Weights of a small GPT-style language model, trained from scratch on English Wikipedia.
Size: 15 layers, width 256, MLP 1024 GELU, vocabulary 8192.
Each number is 500 + 25 x the weight over its row's rms, rounded and kept within 0 to 999. Layers, rows and columns count from 0. Numbers have three digits each. The size before them is the row's rms in percent of the matrix's.

# layer 7 MLP up, 1024x256, rms 0.0518, rows 705-918, columns 192-255
093:538530542487503477517476520504520539469459508499513572499467482530490492511468490464497483467512458506503479510492481496499482486538477497551473497495486529522540515511535508526496498462455517
102:519498493526478469494505507488515505485476513489476518483447544530489514539489524469493507490492543513451496472473501510534511519539529530480548486507513473476496521501500468487516471526507507
097:532517472456499523452515444482480490465470532523497493494475508520506522471440504549526531536478505506471504526470491511515548513499509491497516543514524489509498443504514549477518536521506496
094:470493496508486548512534520474521456512465511442476507506519470511452541523512492548530552517552537482472462488472474529497507506512551510495470524504504484484416496508497510465479514516509529
109:493502496480529483470434487496511513505485494531496499524486529508553534476527476512525527489496476533494492504510497547534514523484523497517487515514483549466494491484492484485438511481481522
091:512494506490477483492462495532441471481514517507514486499507429554501522509540503458530504533508494508488465515475512511547514505492472512486545493510501468523527496508495492531493500507516499
102:502496500464487488468467481474506491519447492489522554535475501487534478503491511505478502508501503543527519526522492515513509508493521494502509501480442506502508511503500493505509519513544500
097:515502479491506478440492486513501486495496495499456483503548488523513466514487508519504477494485444539454477468506446539506497514512520441535537488502475535523461482491466504474510484492497530
094:479491505489479477486524470529501513484458469474501467492495521508522507492513497462575478504496515525495548539522511495525504467478482473501505538512492498496520542499508436454505511497533496
096:502485515486488502509478580453507458544496527512468482511478490519483511483547487449487495547507502486512504506483464523509489523506494484515492525512507506504538530462511485471511495544524514
099:499458487468535462538489476511506528455460526462471464507485499519500527532517525506494523487530528526493521533532486537517523478458497495490510502521541544543480456484565463467494516523463487
099:506498483529503502517480547485514497528517495500466525491510501481523524509544530518495509511516521447520481495468479505491517513506528511536481515502513443487486506495508504501525518458496534
103:503534466477485489468499523482469502457472482503477524488448494474438532506459549463496452488507496478463506543526520479465523472514462468495526500513501523498478517516480527485511497466493488
096:524535519491544471507479491507444510468434554481534479481506464504524496522486533555488515485473487525467489484511511499477518494528494534516509526481537481517519493454516512521513504547496484
097:501500543462532515476504501479462497499505461540478464494564528515530537446508462538518456490508498490501518456515489514506511516476517500507464497491510506519516459518480503492507537479480459
095:513488521497461469550495487514519481478440511477448463502505503485516509464503498537556492506584488494492494468469466492455534436496475512522509565507489525450484496507472481504519487508527519
097:530546503519464485545506475455489485519442483498499484492537506501479535492500487510530548499515543508449514519524482495514506540469475472488523457526478485493470530498494453486495538482467514
107:492528495490470486503482509482458474498496518521555442492467489482515525474491464471514525514528529480478554532495515526489504461496493496499475458566444518501486483482499510504461480478454477
095:510483478490478495515530501520516515500523479499443546501542462503488482466512433488476503467512494500504487451496518519535473523524517546499514535431477441560543469471512438504482531496551490
098:518500504495453515461484505542526467481465482493500519497487503472471520513504545501523510537532511506499488493487491518472509518481522525491495502518493507507499480510488564505476490473537485
098:483483507522485478466486491485483481535464526475467515514489510478483543537481469501488468481535473505497499521535585483540494518518515449455521494482535521509510512495469494482516502488511494
102:471520486538533490489460488504492499509496477554490539481469498495500492499498497504528512436507485462505512503466473527515486505508503493546506528522452453523453518474480514447492501473497494
099:525500500507529515509465543489481529535528506486453497492486464467494448519524456496544478437484476541518482512458475486484507523496531478492498502494471461509474454501477507533527486454492469
099:512540486505537519512499444482507532473491501568464483515516522515539486522469472512543455494536436506500529542481513521491528530521477459501514518519524498461512504457467509518571535525504493
095:497462464479509484512509493513493482507539551490521488483480509471474518494487477506536519538558453501454479499498503504530505480500510487540512515570471477496490460478453533482475489522499503
101:540547508510510496490506521549453497460479461494508500463516506532475531496489517493507486498507537498483529503488464506550507506517519511487524457529525490518483469524499489501480457486468488
097:529502485500526479484492495489443501506469526474498523503445504521473493487527554482507480533517517477497507493495514502472531506505557536493493504503479509507440452477531526518475504519490540
101:476477446495501481532508479516449475477466504515478507483474500508506505477521468500527476512489463543505485484513530451465518523500467496478530497503512494525511539503490485509488533489511468
105:465477492536490466526511516473498529446481522553468478493454467496484487506518472479476443486473495495457487479530510427510497481526476518516572519500512481509495470508538501520482518483503485
102:490494521500444497512498489534482513539486517495527466506486514510537507526496527486523515506492472515490487475527551488503513558516507497480505491498502501537503474477499469537513546532513536
096:456500506493504499447490478517486492478469510503513467487509483495534489510507481463511490472529558516502529512504503527518498503490477508463441449491463490467517480494476501516520469495497493
092:514514497486467508513494510458516456501505505526494533532530466443502510513510459506508459478490512468469552476493522485424495509485509494454523494468508504470531503482519456513516513490495509
092:474533513428509488479478491482492533519476533497488501514495471457505519481481520532498507484494508469480478537455443525516509466457542485459485483501494485542525516477517493493482504501560517
086:480544546497461521494521468477515485512476504491509525497489545529467483534495518465490514502488519488483483491476524496493501513534499516446469529532513508519457468489483472531493521484531511
104:496504542474532524511519520505551503504499505498498481498438489500529454500516489477475518503473515505506489503469530531515521459505479515504511507524519502500520504509467477501485525500557485
095:500472455491514489522516501512528448447481541506479468509479476489465532530504475482501517488512489506471543520494492461499501544481529478496504522515471478441501520495514527511497506481483503
087:501504547488479522534473517525515454516515473444492463517471503474450521503538488532555504507521487482521526489485493517533459505490499475505467558502464526481509568463502512477495508518487524
099:484462504525549464515510454497509536471480471512485470457539485475493475536531489487502541525517504528479478526534499509497521536473530499551485462515543523508536491467504479523526508482475486
096:539528492523547482540470506485493487531454501479477523523478534526462501465447500535519507489504494457516470494528531467522441497540489479435516514517515465509504535468478494492511559460512523
093:531503473497537482461501456487477476532483468536505530496468456498474521501470508494499519476526520518518511507514471517496514505524460524512473532462525500492536517482537574464535524480501491
106:487503474490506507505522504451523472473525551496501465480491514484495473487508539495522486492525546500498539511520484489520541557499492481510507521470503501478431466478536500437483470469488488
101:466499470450521500494524479526510522505512492480475505521534508489521495531510500498528507519525505503547475525439480451488486507486495457498512517491539511476537502491486547494522481496529474
099:535472455535517496484504515496463456513470491530504480510486493515532471507544477518513514464486499509484545466507475521437504528524524489499512522500456536530521466501503506535517493493498491
094:528486530478483491513502504476488480497513481518523425469487478507483480496519495477464508503547498523490488434484481482549529541546484500497506516478498476459532465488492459494479514509481495
093:507454517499498503526489528504442468468465536469490529475486447519489462515516470494529510513542488568479518515503485509493472554476510485509493502516491513525468500459498528514502504511529464
107:519463520515530496521512488445551496527500451480526486471490501525525516553491514520498491501497506519529527543519456515515526485534502491497502461477516469504471494457508485477510524498547481
097:481477465463502518491483523492494513476504505540484494494497518523480502510554499556526531511478490491489478521530512437487480473528479521496552503506528515483504480509498480500508481482506533
101:506515504494500490463476482462468497466450466500495499525503506499502497515501466484537496494487473495513524510496499496543496536550446469504516501469517510507526544464494516552563522512499514
092:483509504541453438483457497457497539524495542508511492511489506501483492545519475523509455504521527548478481465442503492535508478488530520502487481471545467503531527494460512491468472498497498
092:526509512485484466471496539473497529483529505479497512487517484497480500470494458479458509522441546493493495509514518468516443506503496449486513548483521495508531515516499473475448537501495513
091:511485503471511524480497487485488471486498483477510464499488505539529519495528520480498527469484496517481541467477530527465504513515514483508503510489530462514509472438548510551512481449488509
097:539534489528519474493488513514469519503506511464505457514488478525444546547473518507544506468503514530451520438496474511498482484490489470483478487493510481511519465581472494490480504512505553
097:473474525485493500499491516524485486544510504475461516491479519518500530470493502504471474483560509499522499495485503574532485524501488447497480490472510533486491446502555519493500524507502532
103:469500515519483523449542490471485494544524519507467523506476506525540517504476466525510521495533525544497501462497507546535516516510523523490449506551471479516518477541516500501526455527518490
103:486514499497484479514495515518482468500510545491505460472500508499492522507536493490505475500499542532475421511495470495491517498505499487560493498514471509482490487488510508442495485496544489
102:484499510470508510538473504500480489541474518566511472481479488469443514520493453536537497513511483481490484499472530493464513480499485509489512457537530529517521563505479481485474482510522480
091:502503509478500514482492505503500547481460469485459508463504530519495532490541473518527535523466507482496483453499515521501488504498527523453489462544498503503490502542500517502474505470484533
098:514439522489472506539511455510495512502457525520458486522510486475517492488533493535533503473487489519516531511455525492520492511491508468514497470525505470491499522485490500486445502517516476
089:482477540507515509521505527493520511515492503525457451525490436541484486530470478524498504519517532508464518444488474489479502467490463516466490507491511523527496505516471515515484502490524476
100:478511520468486463518511490476485502453513473533502528485523533502503527533518462498507526516480539510492398449526516538511489496483467537513517485508490486499486462480486447538507512494492444
103:558495511518516508519485513467455513500506508522512537463529543514525491476545494491523497514512504480514526497441468521540474503467529533555475493471502558557526478500505455507489459517458520
104:494466515465507490505456515495488561530506519499540481532449498454533477508523480525501527488544541485489493484479481533516498493477486499499504522514542476506469496501468518511466508522520499
100:474528486528496477481492515560475517517531495471504477456504514485529524517517511500498484522506495540473511491493550512508476510496458467500493549508519464529544466513519479499481526473500517
112:510534537485517533493486500505469507471548502496497508471469498516498530515510500512549512444501545503511519521553519493494525517491506518527499531514512504495502505494527497532473531465514489
098:490496489515465457495495473457452510496480472481519531508476471467506538499492521541511533485494538486471554521467514492515498540501492524514494481477514492474502490518483538568472437505472474
104:471504481524521509497513515518500501501457509460525485495473408504515506479478496494473516504518514482502471489474462487487540473486531465487515534495515512543514526491493503510538546483494492
095:507504487516445479518497446523477533488499492512489480521496526514498487492516484521542515496523495480492519490489549526440484489492460499503494491513527522509482482486475514458512477448483578
107:483479499485500571518521493494465539483506464519480488473474474472541516503527491504525494497525519493459506505540469508506508532500516473477494481509474480519456456490537468497483515469449521
101:528511528489492501511470516467485519531508473488523499555513535518509552525489480499520513529468463496499460493508518494512492498508498462469521509532530489542511482499563504492507481504554537
098:521517484491505490499473522547503477460511490486487506518488484517532494532512458467529526505458551442496504514514519548524480495509523485466519499496543498524541498492505541557521532492502489
101:488488502467521517510459521499512520479514473507487490535497519484511479483536475514492527502505434501555497482496467509505524470484466516522484490499509543521502482485477531493529510468499470
101:519491513535511526490501497493491532534524467541509473547525485454493498448507499556511482507469500512515485510492478515512491480506482514511497520488484509525514468485511532492521462514561447
089:488503526480486459541516512508482478507501472497534491493450505455509515486469498531474493533517493431539457504449549507466486485483507555514536492469499488500512525444507527496492489514516495
098:483491458509493520510545496559486508550547501507529490484508482473517481529528509499514473522504490484538501555490470530477491574476484506515518486482533519485492507504493511502514492474501459
097:521458497499532502536460514547475533522535528473513504488466482501546542511491504441543459490492517450521514517474512514522481531526520474478483495493486518536487495494532492442490465487524509
105:484471514481512473475465477476498484506477488509545508480512502494509521465507467492524476523505509513495450525549525484544543476488465526478516447514491527561486507473488509492520438514490477
103:505479509487516509477536492478513522479511480502485515473501486477524478520544470483510486512508511478489486483437455510470520464495545525483487503479497491522490511490508453476499540526494590
090:500537489528510467500538494474476496470525556519485507519532472478499513471514480525471499468489531471520517484491540479515491476494470527482515487480504541507500485440533470444485505483524522
099:483491478493528565483562509515490496514482486461487458533523490486556566517520457544506556504514516465493501492518488487475467490518543480485476515536528518458484479482510471499524521500475505
101:487471508487525465504464485490524520481485443472490522511496507470523465488513479533511509496508512495550508495518464464445517481507521525474483526501517459470502488487572536495530478498518511
094:405498523479505553496499503483500480507506498489521520490495485505482550498513508552501468522532506503516499471508503508501501529521522526555499503509574543472518455529504506504487514493499466
095:538520500456489546521533468535481485497471500454523490471510482480509480520476480512555464491510547493473487532512459460528466520473524486504511494487493514537486449495495470530507465463498531
097:481504499511468512525513471458489531508559510521480500519497453509505475499499462526487493495437493471510500498458516512479500539498476471536459553477478532490489497488496523461500524517500519
094:565551488472475487508540483534539523525469509502511539562523513464492525479444494460522496518514480471519504512465517528503450504509487479471505540481502481503534523472512484488519523458491508
092:469474512513489462492514486459481504499500475504530536480498489478480481505493490469471508481505485504494468513524491524541465474483481474526507513487512550463499483532488477490492473467489488
105:522507492489485461538498529499528484520494512514479456495549521489512492504477514518452471468536490452518477468476533521493483520503498516527528511493513544523550488564503485493503497493460539
101:511522515462480497524543475494531499504497528495520464475499476527493498495465455526467433516472488506468501548499492516506489498520519498528499500567505524469482502465523472480483535489508497
097:459498502462492483504509516504512470495519465473481470489511487502523561516493478488539516473463511550463498498536509454511520519520481514535521491521467496525544529505466462487521498463512549
090:505516543498485520473523451505479483530494501535499505529479515491514504443482504524556492476539504456450551478519471523497530502514525524473471482501523481484477482465495499513463534492490484
106:513485543437535433517504500482468478505493473469513461454487515506491524488450518513520483507494525476456467518515540557558516486551527488515544517514473516470508468454502510487528475468489504
096:512538456508459528498466533494478547498484506515511504493526474564490508522501492506498486504486502511478506470521455495478512522465554516561543494482488499489522484510462483506491543518474512
097:479491523524507471508493520498513521552531519474533498476484507479522496536525453483540470502515442512516514508486480526522507499480473492491497490466508485547468521485517528501515473485516471
099:501443463497492507521512517508537484497537473501459544524460468474536505484509518500501522492475506504498505451471508482504496496502433501482521486509484490498481525493535517485472451535518532
093:453513516540498548492486510495487510495489489517470520503496472499465443477487463534556486473507472460515532505504514446435467467510499492537499494533514551485504500504470510488493500517522479
100:509511522518464515459491459474494504517504498532515486521472466492538494510526416516529509493449531473497504523518495512507514543491532512475523485524503526513469474489548503509528465538521495
097:485482473429489494464501461506493513465465535486498471498466483483515484488510463466477570481517502521536496487495497520495499512523486500519478503565501510519492505525502504508471507493464527
095:496502516515530472509476498497549467524471475523515506521471501516513488509541498486539512464536482508473504502485461492485448514501489490507533515465487469506524503469519581491506476479524508
086:499497485458476513526509522504489486525470494511502443527485489510438479493457526513547506496551532510492472510491498494478551478485488487502494511540478546504475475465462522572489515497520522
100:522488511497514521484493519518488501492451525539462488466480469520451502509511433470538526524488542501532528497467528454518490510534523456481488513542515534502475494514443504518537498507465475
100:469500478490534527500449493516505513498510492465512500557478505489477464487480450477534527562532472497502512491529505514463526502523480522512494532534457479488498518508535519488516524486529461
109:517519462464464517521471473508476537556515528521471463526493472518517501515528462480513466484490484508482473503522545500537486503527536533505498491487477524482520531501480501484521497549517524
100:490490489475485505482448486500458503474475484499502479486535501501521472520495534503528490492495513478489512508454484547490486511494500484493488484478476481496516505477513502498511446522533516
084:493511493490517516517443456495502499500503535509517519535505455476465490497512509489523494512468505508470522522478503485520478498545501488488507504516498486511508509546461520466561455505519504
094:504562488490491491502501464482487487479479508514495486489522469529475483528530501469500464452534468510480498499530518482487515476546506539459523498500558508492520528549506481471509512513499537
089:479513451496548445514495500553504529454521509526487484484473484501522519496520501529508474522484502516502487511531503515536513494467497469518507484508498566467523511481525480488497523503496525
097:483483551485505451483463508487495474481464509486488510527487498518506460512480521484519500483491513513499480521494480455506534479504494498497469460507488482475492497513526508489504460462465481
108:513483513499468518496532486535534531486472476482491492571461486442466455516538540475528518498498520536493558521492504561513534506506457494499486435517521493513517463484488463491523486491484552
123:478497517518468517478502532479516483468479465506461518498518548547468510506496485481493491558513496474518494467524500522523481462517512490469502488500482496542517452479513537460489486498500535
101:474518537489496503514491488504507506541489500515512504515544514504537475495482498555478459500484469533474511459487506498478505537487522487528495476489500484487543501525543509480504501467515561
099:508534488511505491490528509488504500550510491491526479538505508500576510492474485479559491527482509483484525479483484503492547500505485471471487507540517478534495488512518537511478497511525517
101:502510520512496518526450476509535496527503514496521450477454490469506478527510506498493509476536516513498546478478526518492521431462479426491526548477474490507524518523501499480491508512515497
100:521530512478486528461448476497521523475518544540463490537467453526487517509485518521538499493528510496508539537503533505498493507503459507469489485520530486505487479460520468483494488498497474
095:486488518504500478504471499504518565512515496522498482483515514449480502516494549488461503509491481490514519474529464495468512462498510494514496515527518514479472477438511496473482510531515516
104:461490509520534497537538544530505488499528479462497502508527500496522452512479532470527469488555491466506524538531539489508502534482478507491492529466466476514482476492504460505525516519478495
091:492470461433507521529503498489520449510487526519489499486482504502437493527495515513515473487531525466493492479497545470446513488460505501522535507450456505530488516488472502503515537511506474
099:499505474528532478487486459502483461504486490476519474513532493524489514527550469516538494495503527492449500447488501479482492481498520494536511499507485468509450503494491520509475437511450504
100:489499540473508478501512482471472490490495485494498489489506530477494496486517507529507450462514479481439499491480467501478517503512458510509436507468529466486493486487480480494515456519524505
104:475502517499496511508525485436488498573469495525493521473509491528457497464509441469554472462540498479467509489541480506495478482518505515474514532530530505510475492498506496514539444490481484
101:484529460451529494505514491519518467511490521515521500536467479483498513516503455503510496438516507493506474522456530526516510449489456453504518481513536494494505457497482521514489503486472517
095:482498513487487517458486569480510463461468486461536548500460493492470511438480495503499496459483502487510519433533519467526500527507497481475525501490480464495482483479534536491507470513508469
102:465511474500490523475543479499491500512484512518512479502509486474485526501554467553509513552534509465478500476528485498472518545501509538492469509498466457525492484476519473492508477502456528
095:466465515468533544509501560501486468542481496486485526493484480509422487538439499514499500506543451526500472496506521525468551479468481537470505495484456525534461480471500435501494493469491497
105:460463502517501481511505549461500459484481505497548519490517524521447488501543529491562440467474490475495469520527485502493474559506492523487482502537495448467488471551467480537488511500544501
107:467504541456496474489508508510470514485488513568532485532521483534489502519449518500530484490482515494503532498491513485463505491510526525479467513494520484549539484500503473520549511539570476
107:480503502440539514525443536491524477503471499499513467533521495512528509488528478502470530514551482505496451510470509505481491541500548476510489506496535467479516547471502503494482491496498478
108:506531488485496475500509509474503510489503507456458521456508513490504527502543497455521490524481519494454455496497526500484512537518506498538543481519545480474536513497503527562531476481517458
097:539480460484488524518506471458493490491478488469524532483475511500487504517429483497496491536526532525488506492468504475474454460512510484517521461506444494539507495512512486538485507490492468
106:474504490533514463526573502504493523511526512502489511471511524481511471524476457520504452494508532542507510465478541512485536524511549496516506476492563502523515524499507517526505499447506523
106:482528476519459500511470489487488523495461557504471533515444453479522511510496510477506513482510479527492497502467490498540494525528492501484483528504540534521490526452457481482529536466491529
096:493478500499516498529454518458547493519521512524468523523485469499451523479492471492546508503484535474482476479493477482477420525498558472521529539502507506476524470509503509526466537495512485
100:499524550514514509517496461473517411491494459513517540483467471500526490468523507472498465485520477486486504524504499478490505538520478477515498495532514552523528490477526513527460513517477456
095:489512532512514505503499521490491476481494477482510480520504514447475505511535463494465481459482482530446484501519526531519499503526501450495472541533472554518513547506519478531533528459483511
101:490477496533454503518524514451465494485483491545538471504452510502504449512523498524523516510517463549463485524535474522517526523449499534510499500500535523488508531488470455510505502480492507
097:483464516509489451505515477512524493481459493499514482508515510518498527546529483493507547536483496541504490499504500514498520498472481488522499470506464511493509506536478553487513515487495496
108:492492465503503534478469527501486458485494535487523492512528499514474514525514507522487476480484481516474529551505515500516503514506473495548469476455527509487511495498543545512540479452465467
100:523491523509525469559490523530529517490476456490545477484479515513522469472527512535499493535540484510487499486507505489489532531473497516505487507463469507472511485513477510491483495478498522
099:518523496507523537534527504534560509530496560531505527483509503481497526546485457538511535531522531543491531510453504436505490494521508524497476472510523510506452497511494479491494499507484481
095:521484530527495473533507469478520527503484493498502520499521475525459475530526514446503525500540497508529478501514494493516466505477437484476522480516507475543513568465464534502518516467504481
097:527475520517447463495522495494482497484478512487477528537510528507492522516495449520499488519529469525527522491522504556494501473473535483520514496489433514448443459498545531488519545476463520
093:499498491493497468498514491504491573530502489506468511511486521501486475508505496501532518518512452511513525500487534527475479504498490509452477506504477470500457515523458517503526535508491497
099:486491481507502515508500450515504458474506494500526521460503469508481515514457492490554447468552501451481449502481495540505437495491504506473563475496510549498515475534510529519497529506543535
091:486503542471542475492476478471515502491505480512497502491515475519530491466474493515494462480460470538507465459498464476499451506513492506545479471497527522508526520501490514511490468495556504
100:475528512467502476522492476519505487468493495479496513540511491496494539500501497529467492506550466468497530540519511511489504489499482477459487557525511446451524474514539492467514488508522513
109:485480529494459471536490478480489506494516493532504487482521483520499478484531503497515488529500522555544553501530504504458489461501469497517480501525488469519510528514439493474487457520502532
106:471538513429509488551525490534510504498475522504510517515522522521490467505494472459464500522488468480526499456529513499511519545528509469493505529462500534513503514487480501475476528489500550
102:514475537450471522493473498498507500549506518486491524499529530483527490498502515529532482482509476475516523498504516519488511478475434489495540488515525513523465451497531434528454501500493463
103:510450511539501484515483518486451520442488476544475507534521470475459506530521503521502505502491467506529512500480486510543482507525475476541464507494490435494512497482483540436454495475489518
104:479522507467502526546500474506500494490522466568515495479478463498512496477493488479527459540546488463467476507497515528512508513485504498513500517478507520480531497516537487514508531472505447
110:453551513493526497481499487499470470500453438513525474431487521512458511529472491483471534535463474473459487529515451523536511501515525514496505479499497484488518499487535499545483517518529523
096:548458505496499529504485481505497510519473477543524488496487477542511548487517495504522474533515528465490480494526503541488525497533502496502512497500505508486472497521460481500500536493506448
097:510548496443512486430484488535460485514511482486502498493499497416527487512462537511492499494466512548500526518481460507486498520525472479526495536509509473507520474454494503506462514511514550
095:485498450484484488501522524482513501473469499524476500449509520459479480486549493544504507468537491539491478473503555487506472516462491486495518490494477487493512494482514503466479491498512549
102:506495474505513483464496501497481472490491482512477494486469454496487512512497494475500475512503487509561478519574530473519492535522550495518501504518464493471498485493496524484504523481502526
106:548494504537475487449495529508478493476516480525465528497467484493493521495554483469526503505482547541534486501486537485518499474529508486529480525485519529545521497497539482514473463521473511
096:541492537540533500517500511504497506510506495517544478524496512484547492472519490507508525497524556515516474462483492534534464462468465486454521493493468442493493499484488527493502502431505488
112:452562501549515462493482510505503527524484491488506452474474524503490466515524495521499498492499480510499476490501510459459495507499517485497504502500515535504521495461515553479492520484493449
097:517483504473450489506458519504494503502430515497459466521512492528453477496493472533534469474512469487498497463503511492496510511463523500516517474539531517495489507489510536483506487463482474
097:461497510479456485515529490514498441510506484493483478464504528495506509474485480523496505522488524539489522537479495487466515495490488501508532530502528508506521465542551525560468480498460506
097:469518465477540524512494492506510525438549481497503465521495503530491498506525488469490465468513488499481531529476532489559441488509500450527509520444446539496498491517517517495447486493523491
103:543505521506530491501492522525549507498467500509478493494527471523519459530510427485499471508508459516495508482487431444495562489454527506493531505484509511513515492494481499506488503493485531
102:479455498518547490451524522498480470465497532454473501459502492546491498536509475533529522466510512487504508501473448498471536525521517471521480475508502511500474512498492458498515457517502486
089:517504508493488496497467517480464509468466499472510496505493499504488517498502486518504475486492499507492480513483465513512504521451504517486462480547455534487505505506538539544460496488558539
108:491493526502529508540475511493493523510503507491472524501501474530482481480527472507493548427483485442504581499469490485481492539532515485526519505519503484501472523456483474489527478505514486
088:477526525460489515486535490480520517514485483500515463531507520489528474518546506474474494478542508505530564529474520551462537496500505486489487512440517519527468517462484524503519501516463528
109:494497511526503506491472540509536460491487462485479493508522479507493478522476448489499475544500508506505471499510488554561513543528560474480494481482501500506469465462487509509550475490522462
097:488509504520510537482488504462488548495504487504483453547499505492456483455543459534533501493481510524486525504492503502457519527485546513470510540475502511526494462479507503495468485505479501
103:507433516484510502499480527518468535492463489562476503490496504514551546480504494466506486489484509528509499512493500531515459503524533505530487515543514491432468484485508540480481481474489526
098:533509480519496491501508535479486459519499550495531448467487511506537483520463520462503496480473504509483498510459440542520504501471511484521498462505480529486473529490477524533508530501451525
095:476472517494486508480490494508482522506494509472476448496473507512509504477505548510530540496532532481532520477469467527513496458502550479492473528500477465531515490516523501472478523520537529
110:494507493512507484518524475504439545505458543532526501491517477517515505483509493506537472517526475563490469474519505509519479497515452527521479504519460483559520500500444477490505484495454512
102:485486510512469498516483449460513513469482546497484515493536503507474503514526514527482492526487484480514487484484484493489469535447468484519512471540506529566496509495498472472497482524503526
112:500499532527486534505520472476470495502537538488499460474466496533487467528476476509512502501492496470548486506492494523465523509504499525476507528469518496462480501445561500469536520501491514
099:511505490504509529538489508473486519480461513484527518521498500482507521510500468505498528525526505487451455524508473528438523523496499499480485482479493476523465506499522497518470508477467504
099:492483489487475481521496505531523493500514521474525535446526498519510532501471503486518468519516483490547523475526527572468530485479461493468471519486480509505459493498493503497524500482562472
098:441479453504522495514482496496525483482501509458510518518479495524460486482487517465483474486533532474500457493479480472511482469520507497516504494478511468518485507489568461468492478553476444
107:475538513510497512519487471510515473485502465492516479498524499495526523562472502527510490477524498542501501530562499516516515510539504481533513553523482510540506492503502478482507526508499513
099:489457483480500470514470487455472504468495454509490540541470536498517432502540492490566520457533527485484491526516501499529518491548483545522514504505553497535488480463497514538503493524499501
097:439516544503478500488515514473459514515489525538507538497495455505455498547503508508468509502530520516559528489504456525508446452539473497490497494473519521505506539488461500492494497533506464
099:490494478526518446528488509484467493489493497494499515470537526525509465495493507489548488512516507487534512499530487503482494513487451513481478519512477478479489443517473479483501474499486492
101:491493528507492483488541481507512478501496525490506512481507499517557513516524464470492521486537495462486477493469489490474566459523528513505536509469519502532504502523557485483526511509518476
099:486490490470515492471488512508477528526476503533559487496485525516503537463498533483535517451502460506539505491472477529460531497514489499495500439528498481564483472519555465468480506495489530
090:455488533507487539477469491466473475479458477478516475448495479479508479513428496555490508504496510483481482486523510513517459551475512482520517479477446534506504477546515504500492490480479515
098:451491498511476521496486514487478508468526517475455516489444525435512449514468472510517487456488511458488483517540489500492506469508533499495507495541534499515522475508495490504518469501527470
107:501500538497491509529505495499518468528519491552513538482526514525474539462514483497526490499504476503496486529502538486460509517537483529494537513485517480515511495480465433443498449491462505
123:475498531519504491475495526470518522490451483504516512469501502536496482540515511513505517529504561519516497463515492519537504485568518500465541495512478520513525430501514529517520467501513514
102:506541536518503512505515488526508462491515511527476532472432503495482478520493523518516501477482512490505485514450521504500462539502464509515520500536476458526506473489500499513519491493500490
099:484518488534475521496513503495520479482479510516507512514466494497531529520484466510493498537536482512469531523475510518502533511520462456501501490509477504470487454513512530457523525521529488
101:510486497491495460451514463540507530482508470506526517457520486467532468503504480497494453526515512486512488569445503499469541525505505504499473459490529544503421461462480529510496529488503508
096:486491507484501523482502493475531507457478525497491489495510537512506476480521490519467541476490517533511544506512463482501509518471512477540492495480487490524537468467513437515481488453490491
106:512509494519492470516505482472536426531438487529540481525519516502486514507539447465539476511500492511526502456468487521517454496482483498509532512517479498516501503513492470453529536529524512
105:482496474478491475538489477493496516495463532534494510486497557513507486511515480516486545491532500527510507547544509458495526522533506499456485505525503504511457448490488530479519428497517540
092:491455506506506473542521507501559531480465536501512467495520512453460514472473471464492508529526487488443507479488492496484446508510479418559479461493510492503493515481482485502510478494531541
107:560480488536492507532483498456513497526475522482529436480479504550496513516492486472529501484501496501512493507511509504512498513486530471507504483503509520515478515434498482493511497504514526
085:491500584493505491469487506512508523517524523440523486496447468484493456449531503477494508490480502522500532465454510531437485495504546473505466521475470497535519537490521471497519510472549466
105:491503512495471480502495534531503521524494508538488486497485484496538502528457481540499469488457542493488480524535504475457481524465517534496522521497485487508496466494551446481543513497511517
108:534497510535534505555490514486508525474508527534471513529496454510476485460512502477464462506511479535491517484480445488530461494479461521509531536503518505510503488506485539472485494452514558
099:501523531470525490476494519498508509453515524499478454496518494451502480498546494436493520481536523447510463511504447490479473483480517507554513489453460528501472495509500495525489546488523457
098:478503480465501481433477515535548480502509513530502456510535499548505553495553483509489516503501471475489476476485525522495533496494443468495540509491481523441503507434516467471504540500504533
102:484518485557518494518503477461483484469499526507551529507514519507503512435510476517520506486478525514501473475462504467462542548465514513483535497496511486482504462525511516521462475482498514
100:438507448524462498480523505477488536477472523525466490539530523499484470519524475517497511533535481517499516540541480505533518476507475503477487501476489547552466486436496529468486468549539486
097:497549507496530481492491514526524497510474500517526492468515478483465527503513487480485470451507437479487502461513484513504517531501488490491525518546462489516435525497508509498484481513514526
093:470522496503531466460470513467503458458481498517488501524528460489467449491486487526485544465521546479497501478492476500499490517522532484521481517495512520502450521501503499497476493493488523
106:522530554552515503483536503541486454502503507475474501434542466495483461504502491472507456493495466531543498511519482523504517484532483452511522546467526497504463533498467490452520539495504506
105:512483524482536514514492483533463513498496530503472457498477458461477478518509497489512508538508452490462496537499475506476473478493488532520513531536488495514501537500489505458482496476482419
097:476462465540498518511479505461466448448511493509503461503509518479512464434505480488526509468492494483466507480487483543475506485510518475548469581505501460473466455488514481515537527518476509
088:485524548507459536489489502528499521491524493515477461465467522515480485514459521493485509541497460477491501526533512504456475508527498464490494502484513507507493512491513485562541529437512513
096:486496485493482473450490499506549501529495475511498519484472499544487473494498466502551477497515489521514482541515462505493483482544501465493492506499507478483455512525532505504509504545423514
105:534485498472502546527479471473485491512478457485501513512528479476465496476518527486543489525483459530478516517494430506509493501484528482533503516492543480488502484517497461505473498500508487
096:497494501464534511519486517519490515490484539485489447511518532480484494516489499534512517523518541506487487510465473469559510509484518512499462481494513474494536500442483522506510477542441496
104:493498495521535501490541507513512502485469459461497477499475489464554469504548472491524439498507482488503505504483480461494514507478499509521530501515540479500513499532512516499500489465504445
100:490456526525509490508470511506465488475450495473488519494505538469489496499457548519533522490500512540512503499519513501544487463548489487525555489520532489496435452487473491488534486506480486
103:500501456511495474504477510498465490503499481536498490544488529528483476511517500506475481512505503506532485458553488528464530470495499525505467474547502482540487521527524499460479476507498552
102:475485540520531512540487485492451512468485446506478482530503473482471467512494456482494505507504507524512504514475494524468470505494534542488506485523467523521489476552513535477492525517507480
096:521512506507483508519528470508475534473489487449505523479510484473497508476529500513512495516471479517483491506526459479469536513500520468503488495527531534554461534441477532503494491483533524